Each number is 128 + 24 x the weight over the matrix's rms, rounded and kept within 0 to 255. Layers, rows and columns count from 0.

# layer 16 MLP down, 128x256, rms 0.212, rows 24-50, columns 0-255
[[159  87 142 119 123 112 156 132 137 122 140 133  97 113 105 112 124 165 137 148 118  93 126 150 144  96 106 143 122 127  64 139  92 121 112 148 109 118 105 113 122 115  98 157 112 116 101 145  97 140 152 126 130  99 134 102 154 121 108 120 146 166 123 131 148 110 143 136 163 166 120  84 116  97 122 110 111 111 101 154 170 153 111 154 171 155 141 129 139 117 110 129 157  91  88 105 120 123 128 121 108 163 133 143 125 114 167 123 165 146 125 160 167 134  70 124  94  98  98 185 192 137 128 151 171 136 122 212 126 114 146 135 154 113 113 123 113 156 143 187 111 133 159 119 120 149 134 122 160  90 103 131  90 138 153 143 128 140 140 155 108 121 117 144 130 119 152 144 120 118  85  75  96 135 113 146 157 169 116 145 140  95 113 125 115  84 107 161 105 206 138 127 142  69 123 156  81 158 124 110 126 110 112 126 167 125 149 110 124 123 142 158 106 112 123 151 167 119 108 134  92 123 158 133 163  90 143 139 114 123 179 131 113  87 145 127 163 142  59 158 142 144 146 155 119 126  60  79 125 151 118  91 152 135 138  92]
 [110 105 175  64 206 130 106 126 131  87 134 130 136 159 188 102 165 177 201  48  97 138 141 150 132 120 120 102  65  97 136 127  89 118 143 155 106 159 152  82  99 122 145 115 123 137 113 175 106 116 116 175  86  70  86 113 149 109  94 146 119 189 189 133  90  92 104 165  91 150  86 156 105 114 115 168 158 105 109 100 109 220  61 125 108 102  86  63  69 190 131 167  65 111  54  94 117  61 131 114   0 153 199 135 123 113 100 142 180 215 134  88  95 104  66 157  65 167 134 127 107  81 149 118  80  16 154 139 143  55 143 173 162 131 125 129  50 130 162  93 105 196 167  88 229 141 126 106 112 127 112 200  77 119  96  60  70 177 137 110 116 121 177  97 142 120 122  39 130  88 126 142  96 132  94  99 215 154 119 136 140  79 103 133 135 150 154 152 155  45 159 135 177 130  82 177 161 131  95 115 138 111 205 140 126 127 197  78 170  77 157  43 196 163 131 131 184  60 158 129 188 115  93 133 141  34  99 113 134 114   0 111  63 107 102 170 170 133 104  96 156  81 167 154  71 151 115 186 160 109  87 153  95 137 101  85]
 [181 131 131 176 154 145 154  85 125 135 113 144 146 168 137  98 130 113 136 114  91 159 140 124 160 134  91 148 148 181 115 141 139 126 104 157 145 120 113 153 152 110  99 114 119 161 118 147 116 146 113 125 180  87 131 105 135  89 148 137 140 134 141 162 104  93 133 100 140  92  90 135 139 140 134 107 130 152 131 106 141 136  74 138 116 122 117 128 113 101 138 106 176 149 120 117 110 165 158 133 140  95  91 154 137 130 138 129 170 145 125 116 123 184 110 102 163 123 132  93 173  75 139 123 123 119 100 110 107 102 155 176 130 117 135 166 107 127 136 115 113 118 161 165 146 150  90 139 125 100 143 104 148 105 123 156 136 156 172 161 145 126 147 108 132 131 119  87 141  86 126 148 139 124 110 119 141 135 110 112 153 129  88 132 154 121 126 119 132 102 147  88 149 131 125 170 130 130 128  85 142  69 156 141 111 113 146 161 186 142 108 153 103 139 129 128 155 146 111 155 155  85 170 143  81 169 181 116 146 104 118 123 115 141 160 166 119 154  92 105 149 115  88 128 133 126 144 129 160 107 149 100 139 114 132 128]
 [170 104 122 148  87 127 154 103  69 125 103 125 174 182 157 115 152 104 139 140 154  80 143 142 135 114 121 106 112 124 109 126  72 125 111 126 114 134 165 146 127 110  78 136 104 154 162 117 139 107 134 126 149  99 131 139 147 140 116 123 126 123  94 106  75 131 107 104 150 117 109 133 130 125 113 121 150 105 188 155 131 103  85 112 120 150 152 187  96 156 106 118 106  93 153 118 146 149 137  71  86 118 128 171 177 141 141 151 119 148 141 126 164 117  82 157 129 115 142 116  99 157  96 138 122 122 111 102 129 153 132  73 136 134 104 128 179 152 136 170 119  93 126 115 102 148  82 153 152 138 115 115 123 111 165 142  96 190 141  99 129 155 129 111 166 118 110 138 134 126 140 137 115 127 139 152 165 152 148 149 106 122 137 162 141 134 159 104 128 152  81 109 127 144 110  94  66  99 154 113 114 115 161 147 165 115 145  99 143 132 101 165 138 137  99 119 121 117 115 111 141  71  87 125 140 151 120 128 114 126 131  94 170 153 120 105 125 138  77 174 130  88 133 129 102 124 147 114 139 114 158  94 164 114 162 109]
 [111 128 194 131 149 110 112 147 113 108 101 121 129 181  88 117 125 110  99 125 101 164 163 133 136 154 136 128 128 132 133 158 172 101  88 128 129 144 102 123 137 121 140 137 139 127 149 131 132 132 134 129 120  91 136  75  66 126  84 135 107 176 125 144 137 166  75 108 139 114 159 130 111 162 123 133 114 112 138 131 106  75 123 113 115 133 122 117 114 133 158 100 100 157 104 142  92 117 115 122 114 133 157 150 143 161 142 132 140  63  93 111 112 152 153 122  85  97 139  78 108 154 160  89 150 142 139 105 107 167  86 104 112 151 120 119 121  95 141 127 146 124 143 184 131 147 110 136 139 190 105 174 133 140 150 142 154 139 156 160  99 154 126 175 123  57 149 124  65 113 142 126 127 129 134 114  67 125 145 108 155  94 115 104 144 114 121 137  98 131 151 126 109 146  76 134 111 130 150  77 148 135 168 146 141 115 110 139 125 119 144 120 121 182 106 143 131 140 151  94  78 129 108 117 161 115 115 146  79 146 120 116 116 137 132 119 141 165 120 117 149 165 118 139 100 132 112 122 143 167 138 147 157 112  95 117]
 [143 166 142 101 151 119 138 115 139 149 109 136 167 158 148 116 154 149 129 131 110 135 172 108 192 182 110 116 105 120 127 132 132 146 130 120 159 130 154 127 135  80 105 139 140  93 170 119 124 113 110 111 148 113 116 110 126  77 133 109 113  87 142 120 133  99 104 121 112 103 136 118 144 151 125 128  96  97  96  90  94 129 128 116  87 145 124 102 102 138  94 115 159 142 175 118 143  98 150 130 127 174 137 147 173 120 107 135 129 132 122 124  91 142 104 127 131 109 107 178 113 166 115 127 133 131 107 146 118 135 130 148 113 143 118  65 140 126 163 139 114 121 120 125 155 117 141 157 127 112  83 105 146 129 153 105 116 110 165 121 140 110 122 144  68 103 133 123 136  70 113 116 132 112 107 141  99 123 154 164 132 114 160 127  89 118 118 159 127 122 142 125 100  83 101 110 126 135 157 142 108 124 143 105 126 146 144 114 138 119 136 140 159 146 123 165 167 124 125  97 170 114 107 161 121 117 159 173 135 174 122 124 104 116 153 129 112  96 154 176 168 103  97 144 115 149 123 133 129 165 116 122 176 113 142 144]
 [136 117 141 145 166 125 171 126 144 138  69 139 133 132  93  95 143 145 170 105 153 123  90 119 136 137 133 132 124  96 136 106 120 110 148 147 172 124 123 122 118 120 149 120  92 117 119 101 147 152 113 151 102 105 148  99 143 119 140 133 102  98 145 105 157 118 145 121 123 150  83 127 175 121 160 146 119 162 126 113 128 142 132 139  62 103  98 125 132 112 139 114 107 147 109 102 142 131 162 131 201 122 114 174 135 133  76 112 150 136 140  92 116 145  57 150 126 124 175 127 141 137 168 131 121 110 185 138 137 143 114 162 133 126 136 148 120 131 116 123 142 140 121 134 153  86 154 108 155 111 157 177 131  97 119  63 135 117 100 122 172 163 142 122 152 151 149 103 131  99 151 128 114 133 156 125 143 179 137 167 162 155 136 141  98 115 100 151 102 107  97 168 122 153 174 148  91 133 140 122 188 136 157 114  86 146 117 138 142 115 124 101 140 127 130 165 122 134 140 138 101  94 162 167 149  76  78 127 121 140 145 153 113 115 131 136 119 126 131 131 156 139 129 151 184 126 121 121 113 117  94 140 131 137 139 118]
 [ 96 172 124  99 133 119 144 131 100  85 114 136 132  93 131 121 119 120 157 134 152 104 106 137 100 120 110 107 110 115 107 152 161 148 106  82 127 127 151 137 170 122 156 145 117 114 157 141 153 108 141 105 119 140  92  91 131  88 133 121 105 129 132 185  95 127  92 127 135 120 168 128 149  78 101 122 151 147 105 106 100 115 155 134 124 128  90 121 130 131 137 114 129 152 153 101 136 156 137 134  80 140  83 143 180 149 157 137 126 154  96 174 159  99 120 129  93 115 123 153 104 132 118 148  82 120 148 110 117 145 104 144  99 147 109 124 115 159 119 168 117 157 147 119 144 107 157 135 123 128 147 127 180 138 131 145 160  76 156 148 121 160 166 139  98 133 142  92 173 185 152 159 107 101 142 124  97 150 127  70 136 128 132 115 130 140 120 131 124 147 121 157 132 135 156 203  94  87 123 131  92 178 155 145 152 120  89 138 108 112 127 112 131 136 146 154 113 149 163 106 110 106 155 105 156 186 131  56 107  98 145 120 164  85 137 142  92 144 137 142 109 168 192 172 119  84 122 143 130 129 186 132 101 158 136 140]
 [131 135 121 155 142 144 151 134 124 133  93 110 153 122 169 120 118 111 108 153 124 129 121 109 116 141 156 159 136 141 127 118 159 136 139 125  79 131 155 121 166  89 114 147 124 121 148 135 108  98 123 157 100 126 132  98 115 136 137 132 116 106 140 119 118 128  93 152 127  90 147 146  92  91 134 124 117 165 167 137 136 146 111 135  86 140 112 119 104  97 117 147 123 173 105 113 119 124 179 132 116  90 125 110  77 141  81 132 130 122  88 109 170 125 113 127 124 147 122 104 161  75 120 133 147 169 122 116  95 103 177 146 109 108 147 130 138 113 137 117 126  77 156 124 115 154 134  84 125 138  98 119 140  97 122 129 142 101 182 120 174 128 152 149 152  46 100 114 155 132  93  95 140  88  81 161  83 161 151 104 141 125 111 180 100 163 153 122  88 103 153 155 129 153 134 173 131 193 135 148 145 177 111 108  65 119 112 127 126 157 126 110 121 115 100 124 117 116 117 167 143 163 133 159 105 122 105 143 162 138 143 162 163 133 169 141 119 102 117 108 145 157  73 140  74 152 137 151 105 124 136 127  95  99 125 142]
 [104 120 125 150 196 174  99 154  89  82  91 187 117 140 144 108 177 102 131 141 102 155 149 120 141 116 151 101 135 131 178  85 110 126 115 159 135 120 154 145 120 145  89 165 151 147  94 136 121 119 144 139 127  73 133 125 122 145 121 153 148 122 162 100 143 135 131 124 101 115 164 154 145 133 146 107 106 132 122 158 130 146  98  94  67 179 167 125 104 133 105 105 101 132 114 163 162 135 139 157 141 140 119 161 118 145 132  92 116 175 124  58  81 110 123  80  53 105 173 118 129 108 131 121 158 127 104 126 130 106 157 158 112 126 127 123 103  82  78 139 151 109  88  99 131 110 141 104 111 136 143 162 116 142 132 111 132 103 136 138 131 127 165 161 109  85 125 116 101 123 174 167 116 131 151 169 141 148 122 153 132  98 113 146 114 151 119 125 108  89 116 133 142 104 138 139 105 189 128 159 161 125 100 118 114 106 135  89 120 151  92  93 157 169 143 148 141 119 104 168 172 114 163 111 139  99 121 152 157  94 109 144 133  76 126 168 112 144  73  90 135  85  85 109 155  82 175 145 122 128  90 169  62 103 173 127]
 [149 101 111 165 129 118 145 191 125 106 115 104 167 131 111 162 116 122 168 111 142 158  86 148 190 135 120 127 115 123  84 107 120 117 144 129 145 124  79 108 114 122 126 165 158 134 124 134 129 134 114 118 116 107  90  98 125 172 126 103 128 145 102 138 152 107 125 117 117 171 140 134  88 156  94 153 175 109 131 130 128 131 134 118 148 167 135 124 134 128 146 143  86 148 128 102 130 109 137 142  80 149 131 154 160 139 162 108 123 140 139 103 132 132 145 142 159  75 114 158 143 108 127 130 169 161 140 125 135 133 131 108 140  98 143 142 115 123 138 117 130 127 135 134 143 116 119 125  71 141 112 119 113 131 132 121 109  78 152  94 160 147 101 142 163 137  91 159 124 140 149 129  79  89 127  92 149 119 155 157 149  94 152  99 130 152 105 103 132 125 125 134 138  69 110 146 126 130 144 168 143 164 117 148 124 108 118 151 142 135 129 115 149 123 151 123  93 119 126 152 129 114 104 139 114 136 134 121 142 140 155 129 150 112 121 120 150 145 112 121 109 150  97 154  79 150  96 165 167 145 136 125 129 157 136 119]
 [125 136 114 105 111 146 110 127 123 117 110 138 121 131  86 112 145 103 121 161 129 156 108 111 148 151  84 172  97 120 157 165 110 137 138  87 151 135 125  91 133 134 149  86  66 148 120 129 131 175 170 106 115 141 116 130 129 110 136 102 101 111  88 149 163 131 140 126 127 147 133  78 149 110 117 121 145 152 103  71 151 112 195 153 119 133 128 119 110 112 107 149 115 194 138  97 142 115 122 134 146 125 109 130 151 147 123 145 133  95 134  99 115  85 158 104 127 111 123 147 124 152 157 136 123  92 135 110 129 143 108 145 135 142 167 125 140 102 116 127 137  55 141 129 140  64 169 119 130 127 113 137 196 145  99 142 118 168 101 157 110 149 130 154  89 173  83 115 188 106 136 121 146 121 124 149 131 100 110 115 147 135 156 126 146 105 113 133 119 109  95 141 133 106  99 159 121 144 128 131 165  91 109 121  81 168  99 135 151 104 126  99 121 123 170 109 149 119 145 123 131  95  80 153 140 105 138 140 104 163 106 108 165  91  95 114 108 142 114 109 112  98 124  99 143 144 156 111 165 115 148 114 120 155 123 123]
 [ 87 130 136 161 115 132 156 133 134 140 121 122 134 101 138  79 150 155 148  94 137 126 129 161 102 113  94 128 135 136 136  91 154 153 119 127 145 181 119 108 115 101 134  77 140 137 132  65 137 108 144 130  84 103 123 141 149  94 125 106 142 140 119 132  72 165 130 104 150 123 114 147 124 182 122 104 128 119 129 149 112 120 151 108  81 146 103 126 165 120 137 159  64 113 112 101 108 115  98 114  95 126 139 103 112 113 136 139 149 138 159 115 109 146 159 146 132 104 126  96 160 177 138 143 139 104 132 124  94 124 124 131 114 102 125 141 189 150 127  96 147 136 147  93 164  97 116 150 139 103 103 121 142  84 136  84  99 106 129 114 142 126 158 119 147  82 119 146 125 138 153 128 104 124 114  93 157  74 146 164 143 119  87 101 125 131 144 160 104 129 105  87 115 150 134 135 134 123 142 176 141 143 110 122 144 118 118 129 109 150 120 112 111 151 161 130  98  95 106 162 134 125 146 138 144 111 115 129 129 141 130 164 158 134 136 147 138 105 161 112  80 129 127 128 143  87 122 142 142 138 111 131 100 146 145 125]
 [118 110 170 124 147 105 117 143 102 150 159 106 160 135 121 115 128 128 149 130 136 163  67 110 154 146 134 126 121 130  99  73 169 173 155  82 130 125 121 108 106 130 120 145 107 144 114 112 148 175 160 143 127 152 115 147 133  86  58 105 132 129 146 132 108 145 156 113 130 101  94 109 144 103 144 138 144 142 144 100 131 148 153 173 125 129 135  80  96 190 101  92 130 132 164  94 148 129 154 157 104 160 105 124 145 116 122 139 127 140 103 115 154 102  97 106 158  81  89 143 132 108 156 122 114 125 140 109  95 169  92 138  91 135  90 117 136 112  89 136 129 113  94 110 143 132 128 144 113 153 155 116 115 112 121 122 105  87 113 120 129 153 115 173 149 104  90 123 120 157 125 134 142 120 102 150 157 165 126 152 132 133 127 171 125  92 120 125 114 145 101 115 151 102 145 119  96 146 164 150 131 114 132 149 138 142 126 143 157 136 165 141 111 141 119 162 113 104 156 125 126 117 109 149 165 141 135  97 154 137 139 135 164 115 110 146 119 164 126 117  91 127 160  99 147  98 101 115 112 142  94 141 165  78 118 114]
 [129 141 130 181 101 101 142 131 134 139 141 165 148 108 196  95 140 134 162 133  93  94 132 110 119 143 125 135 138 123 116 121 133 104 124 143  98 115 107 126 123  80 102 148 119 157 146 108 133 118 115 122 175 149 142  96 123 133 131 118 160 110 185 120 114 137 114 116 161 126 155 144 116 147 112 123 112 161 130 133 132 112 120 151 109 170 101 112 110 149  87  86  80 161 109 124 169 164 145 144 103 101 158 183  89 112 133 152 152 121 155 140 130  95 141 147 129 126 104 134 133 136 141 125 100 132 132 104 117 115  90  94 111 135 119 125 140  99 112 104 113 165 163 130 151 127 104  91 125 129 103 118 164 138 118 127 156 102 128  76 158 135  95 177 115 157 147 123 150 120 127 117  96 147 109 155 119 101 109 114 164 133 116 132 170 128  83 139  69 130 132 121 109 124  88 142 138 137 125 132 145  96 128  99 158 148 125 145 156 192 116 131 130 112 120 127 131 110  94 173 110 184 119  93  78 149 150 155  96 105 159 147 129 132 146 143 126 151 147 168 122 156 140 153 141 173 134 110 141 123  82 133 113 143 148 187]
 [137 165 133 104 141 150 135  95  91 120 120 103 100 124  92 101 101 155 107 103 160 111 131 124 132  94 149 116 113 136 116 133 176 146 103 105 121 107  90 131 116 146 118 118 100  97 107 127 142 120 124 143 125 156 149 102 102 138 116 115 157  97 130 126 150 122 111 101 173 180 125 123 123 113 135 137 146 136  95 109 106 129 126 127 135 147 121 163 138 147 141 144 138 142 105 130 174 165 186 115 102 135 123 166 100  81 111 103 139 125 117 141 142 133  94 134 144 123 131 145 184  98 128 164  94 130 171 150 147 139 134 104 141 127 139  96 130 128 126 120 134 141 123 120 117 137  91 127 135 145 120 130 141 144 140 148 139 133 116 125 110 144 108 146 123 118 135 134 158 153 141 122 186 114 138 119 102  83 151 119 142 137 150 120 157  93  95 143 151 134 129 138 141  94 118 155 122 141 122 137 136 102 127 189 122 144 161 142 135 129  99 106 116 131 128 106 124 114 107 162 154 121 110 120 135 145 147 133 118 120 100  70 150  95 107 135 155 117 139 159 126 108 149 134  94 153  96 130 102 195 124 152 104 136 133 119]
 [105 138 121 127 159 111 113  93 113 104 118 119 147 131  81 123 125 111 153 149 123 136 158 133 110 151 135 140 164 148 164 144  88 156 106 119 108 123 120  99  93 137 140 145 124 115 114 121 153 132 152 150  86  98 183 146 101 125 138 173 160 145  94 132  46 163 120 138 127 147 152 142 151 141 106 129 170  87 149 145 138 166 102 111 104 131 113 174  99 111 156  98 120 131 106 126 136 143 107 165 112 118 156 107 138 125  91  69  96 145 141 110 135 104 145 102 116 162 207 148 159 163 126 130 160 139 119  86 138 134 146 101 159 100 141 129 111 120 143 141 131 106  89 129 141 131 126 135  89 144  99  95 115 123 125 124 186  95 129 145  83 133 124 128 110 116 170 157 138 160 112 116 116  91 108 147 129  50 118 101 192 135 147 130 147 112 131 137  93 127 107 123 133 139 144 146 127 117 151 128 132  87 149  77 109 148 144 105 134 132  92 112 124  86  93  90 138 127  89 135 102 144 129 116 123 126  76 101 147 125 133  74 110  90 127  96 122 166 149  94  91 107 144 127 160 131 147 120 118 136  98 149 160 136 150  87]
 [111 111 142 103 104 120 104 147 161 142 151 142 137 121  73 120 170 140 127 159 107 164 168 157 162 103 141 156 117 146 145 152 139 129  94 137 138 140 100 146 139 179  96  99 138 103 127 141 131  89 144 120 118 136 153  98 136 139 130 105 152 169 142 135 118 104 169 121 141 108 110 111 156  78 111 100 112 120 176 132 132 164 128 140 112 172 109 100  97 133 146 190 114 158 156 110 147 132 127 167 143 134 164 106 133 145 107 135 145  85 156 135 154 142 111 115 107  91 117 129 125 197 140 152 151  92 181 107  84  91 143 107 166 115 121 109  76 135 169 147 138 184 111 116 105 137 141 129 149 107 127 202 114 144 114 129 130  97 147 142 131 135 113  96  77 138 156 127 120 162 133 116 151 128 103 130 107 137 133 134 148 135 155 155 138  77 118 116 102 160 163 161 115 126 120 161 138 122 129  98 117 116 136 143 126 139 140 124 133 133 106 145 155 119 107 143 126 105 112 170 167 132 119 129 120 186 118 104 120 103 136  91 104 149 135 103 125 124 116 140  90  90 131 107 146 134 149 140 138 116 153 156 144 123 175 124]
 [103 111 127 165 178 102 127 145 158 124 100 122 147 132 177 112 134 169 104 101 106 106 154 119 133 111 106  73 127  61 159 116 123 152 161 106 144 138 135 120 124 111 124 129 157 139 127 144 109  91 125  95 130 129 111 139 110 121 112 154 166 116 131 105 144 154 132 145  77 123  70 121 132 152  82 125 126 153 106 171 132 166 152  99  93 120 105 128 180 149 148 141 113 105 146 117 111 146 132 131 154 164 120  80 155 121 151 127 115  92 142  95 133  80 141  88 127 149 132 123 131 124 135 146 132 153 137 142 163 165 139 118 132 171  51 117 115 127 118 136 156 124 104 161 130  83 124 119 171 117 157 213  89 138 140 139 125 112 157 148 119 110 136 123 100 121 116 133 116 133 175 102 120 144 154 112 129 162 116  85 144 139 106  96  82  91 123 136 132 130 131 123 119 103 141 130 130 154  85 106 119  95 133 161 156 136 147  94  82  94 156 122 114 128 120 132 152 156 124 145 140 137 106 141 120  94 157  88 110 111 138 154 123 163 146 148 158 106 126 105 118 162 148 161 149 152 130 158 167 155 114 118 153 125 141 120]
 [188 122 151  78 126 113 154 113 108 104 113 116 123 115  61 133 153 128 135 136 144 136  96 113 176 113 114 131 131 133 146 118 122 137 129 101 148 176  97 159 116 138 120 136 130  94 126 128 113 164 116 111  76 120 154 140 110 109 148 123 116 103  90 114 152 103  91 164 146 130 170 124 177 165 120 123  84 158 142  99 102 202 140 159 119 153 111 145  65 118 121 160  94 119 112 143 144 136 126 114 119 136  85 145 101 146 158 123 124 201 123  92 144 145 128 182 115 146  97 149 139 148 159  97  82 185 146 118 132 126 120 126 107  72 103 130 128 144 131 149 172 118 108 102 145 114 132 122 134 107 169 126 109 122 144 140 117 124 136 131 132 135  98 146 155 153 113 135  76 118 118  60 119 122 117 128 115 115  93 144 155 139 122 150 114 158 126  95  90 136 116 108 110 152  92  96 177 124 114 128 123  97 141 143 154 198 124 169 131 140 115 121 143 110 135 143 156 137 136 154  86 169 108 100 118 122 146 132 147 148 125 133 138 138 181 157 176 126 157  76  96 136 149 116  95 145 141 153 115 127 181 124 140 112 166 105]
 [121 156 109 112 143 112 149 118 122 120  83 104 120 138 117 142  96 115 136 173 133 120 157 149 121 124 142 146 128 138 116 109 128 184 127 190 120 171 101 139 115 141 169 149  91 115 146 112 120 123 159 136 147 156 149 132 144 146 162 174 173 121 155  67 127 129 151 106 154 137 164 117 139  89 129 113 156 104 141 142 125 119 130 111 148  95 131 123 151 120 174 135 100 124 141 125 146 163 139 115 139 100 110 127 124  90 150 121 147  82 111 140 127 110 141 152 150 120 144 125 127 161 144 152  98 116 110 105 109 137 143 130 149  97 123  99 119 145 138 114 126 133  96 144 133 140 126 122  81  91 166 135 180  88  82 132 125 134 105 139 109 125 151 169 119 104 119 110 135  87 131 132 138 133 117 175 153 154 120 138 136 124 171 123 120 117 104 139  88 127 139  61 134 135 134 175 104 108 149  93 121 121 118 109 114  97 118 111 121  94 130 122 160 172  93 176 139 181  73 137 128 112  91 162 146 143 145 115 116 114 134 119 128 174  92 156 140  99 142 169 141 122 146 160 131 128 139 134 117  94 152 115 145 121 145 184]
 [119 108 152 138  85 130 110 148 148 131 128 142 127 135 114 149 151 146 123 141 185  95 102 108 160 155 178 150  66 156 122 138 173  69 144 131 129 126 102 125 135 129 113 128 145 114 136 121  88 116 116 145  84 100  93 102 144 118 125 104 187 134 127 132 142 124 116 113  96  91  90 129 111 107 143 122 186  96 145 120 187 174 109  95 116 181 138 128 102 128 145 123 195 121  96 137 121 125 128 137 191 112 116 171 151 164  92 133 124 127  93 186 112  84 115 117 155 118 133 139 127 154 143 140 105 110 169 107 144 133  89 128 153 125 129 140 151  77 144 153 105 142 131  94 158 139  87 154 105 146 125 153 123  96 156  96 140  96 143  90 116 110 128 144 121 115 135  99 110 145 145 137 131  96 112 111 144 121 175 151 147 117 217 180 134 121 120 104 134 147 108 148 158 132  98 193 141  77 165 173 116 126  91 114 109 152 122 136 102 134 145 109 141 109 148 154 147 145 126 145 132  70  92 132 115 139 138 116 166 145  93 126 122 130 156 152 147 131 138  99 159 149 136 128 133 159 114 125 111 114 126 141 125 136 152 113]
 [124 126 135 123 126 153 116 114 102 131 134 166 118 131 128 139  82 154 136 132 127 173 102 137 101 158 136 166 163  86 159 113 105 149 109 126  77 127  89 142 166 161 134 136 132 112 121 143 113 106 138  94 116 158 143 144  79 146 168 148 142 133 128 152 108  92 108 131 112  98 111  96 137 110 159  73 132 168 146 107  98 113 142 117 139 121 123 126 137 131  97  98 136 146 156 128 107 136 114  91 114 144 113 119 142 151  98 110 133 145 131 184 133 103 129 146 125 121 134 117 131 107 111 140 140 110 152 156  98 141 143 137 164 158 109 151 141 115  82 153 112 123 118 120 128 124 104 170 120 136  96 135 148 103 128 128 133  87 151 146 110 116 143 146 124 123 141 160 129 106 148 142 160 161  79 122 112 149 121 145 167 115  84  77 140 109  78 142 135  97 126 164 113 120 125 132 119 164 111 115 151 157 115 119 108 167 146 104  74 117 111 112 159 114 128 104 154 114 135 150 140 115 151 119  98 167 113 149 142 112 177 138  94 133 126 145 118 171 132 122 143  95 111 139 101 151 131 135 103  98 128 134 133 173 109 110]
 [108 129 172  83 136 108 150 115 157 107 125 136 165 115 142 139 149 136  88 103 119 125 131 110 113 166 131 124 119 156 139 143 134  92 142 148 155 121 114 131 130 132 124 155 143 106 158 148 110 183 112 133 122 124 143 132  98 191 149 125 112 116 173 101 153 139 147 162 148  85 150  87 125 137 160 138 151 144 106 153 138 105 148  87 117  86 148 114 148 142 111 104 129 125 101 130 112 152 127 153 168 125 135 169 136 165 127 102 110 169 125 154 103 115 127 144 101 129 160  85 107 118 107 151 113  70 139 122 131 149 127 128 152 141 136 147 121 127  99 136 103  93 111 106  93 131 118 166  88 125 118 138 157 142 148 114 135 119 160 145 134 160 148 153 114 108 108 116 181 147 165  88  95 104 112 126  97 146 112 123  73 139 162 194 134 119 137 163 102 131 110 134  92 103 127 154 147 107 130 117  93 112 122 129 127 147 143 140 132 108 114 162 132 139 135 163 144 136 128 148 119 144 130  98 108 132 181 155  98 128 111 115 125 145 117 103 112 112 124 131 144 109 150 102 152 119 119 151 128 110 178  78 128 127 108 123]
 [139 138 150 136 120 142 142 146 103 117 142 117 129 138 168 111 106 113 125 117  82 140 169 103 118 114 109 144 100 141 104 163  98 144 141 125 126 130 108 102  88 120 168 107 165 126 132 142  97 131 128 116 111 103 156  86 118 143 150 121 132 132 153 161 140 107 118 116 141 108 115  94 151 132 129 126 156 132 112 120 167 145 133 118 130 132 119 134 115 128 102 186 121 104 135 164 123 128 134 145 119 113 118 163 121 132 115 119 119 129 101 119 156 128 127 171 160 159 150 153 137 136 145 119 127 108 176 149 134 131 117 145 108 131 133 123 123 118 109 110  82 166  90 123 144 125  95 141 143 122 148  84 162 126 119 117 128 100  94 148 131 113  90  87 124 108  71 111 103 102 123 155 110  95  99 127 145 130 152 192 187 124 173 163 107 131  80 128 101 131 130  79 122 136 130  94 129 167 138 173 149 113 155 139 118 155 131 117 127 118 117 153 119 133  98  89 145 103 149  97 135 149 150 124 110 113 108 132 102 149 154 145  85 151  97 165 156 136 130 178 144 157 117 139 141 143 109 100 164 173  74 167 100 124  72 104]
 [146 104 138 118 159 130 107 119 143 177 121 149 146 143 114 167 118 136 111 124 119 143 106 129 183 111 121 157 121 152 159 156 130 128 124 111 115 123 106 125 128 127 144  85 148 148 151 106 132 101 134 158 106  69 114 103 108 145 130 103 113  90  68 134 162 145 131 156 112 118 111  96 131 144 133 133 108 174 130 124 135 116 142 154 113 136 131 107 145 124 129 132  91  89 121  72 152 116 143 106 122 148 154 117 128 123 123 118 149 101 111 108 132 139 109 113 170 109 109 165 164 114 126 124  93 123 101 106 114 151 126 135 167 145 120 123 188 108 154 118 106 114 167 106  90 157  92 142 100 140 122 104 118 130 115 148 126 172 142 144 104 106 134 149 156 128 157 138 100 124  91 123 133 131 118 156 141  99 132 125 114 162 131 134 124 138 120 115 125 122 134 137 148 124 129 113 122 115 101 104 159 105 113 124 137 103 167 116 144 144  95 122  96 109 126 130 133 102 102 141  84 135 110 171 138 114 129 142 157 130 121 121  97 119 138 127 111 131 120 115 155 125 130 130  91 153  93 137 140 129  94 123 137 104 144 100]
 [ 67 134 132 134 131 126  91 142 101 113 134  92 120 131 146 124 125 112 122  93 143 140 177 137 119  94 143 131  84 135 141 122 104 124 162 118  95 130 147 129 156 152 111 116 104 160 112 118 156 110  90  90 123 171  97 114 137 121 145 167 110  93 143 127 110 145  75 151 162 149 124 116 156 146 124 156 133 127 138 135 139 141 127 128 138 117 142 155 150 126 160 118 112 123 105 147 102 119 109 154 138 119  83 124 146 117 132  88 118 135 113 150  96  92 101 127 127 121 126 125 140 124 142 142 179 138  95 137 170 101 129 119 137  97 154 156 116 154 109 138 159 105 152 126 104 141 139 119 155  98 100  90 180 157 134 139 121 135 142 150 134  88 163  63 108 136 132 118 139 135 129 109 112 114 140 167 121  90 134 115 161 149 105 151 193 135 124 100 155 134 131  96 131 125  80 110 128  89 171 139 117 127 134 106 123 117 132 133 148 135 125 153 142 135 166  85 118 127  97 173 122  76  83  96 152 117 142 141 109 157 133 119  94 119 139 101 113 129 163  85 100 163 129 146 105 129 115 131 193 137 130 125 121 153 122 137]]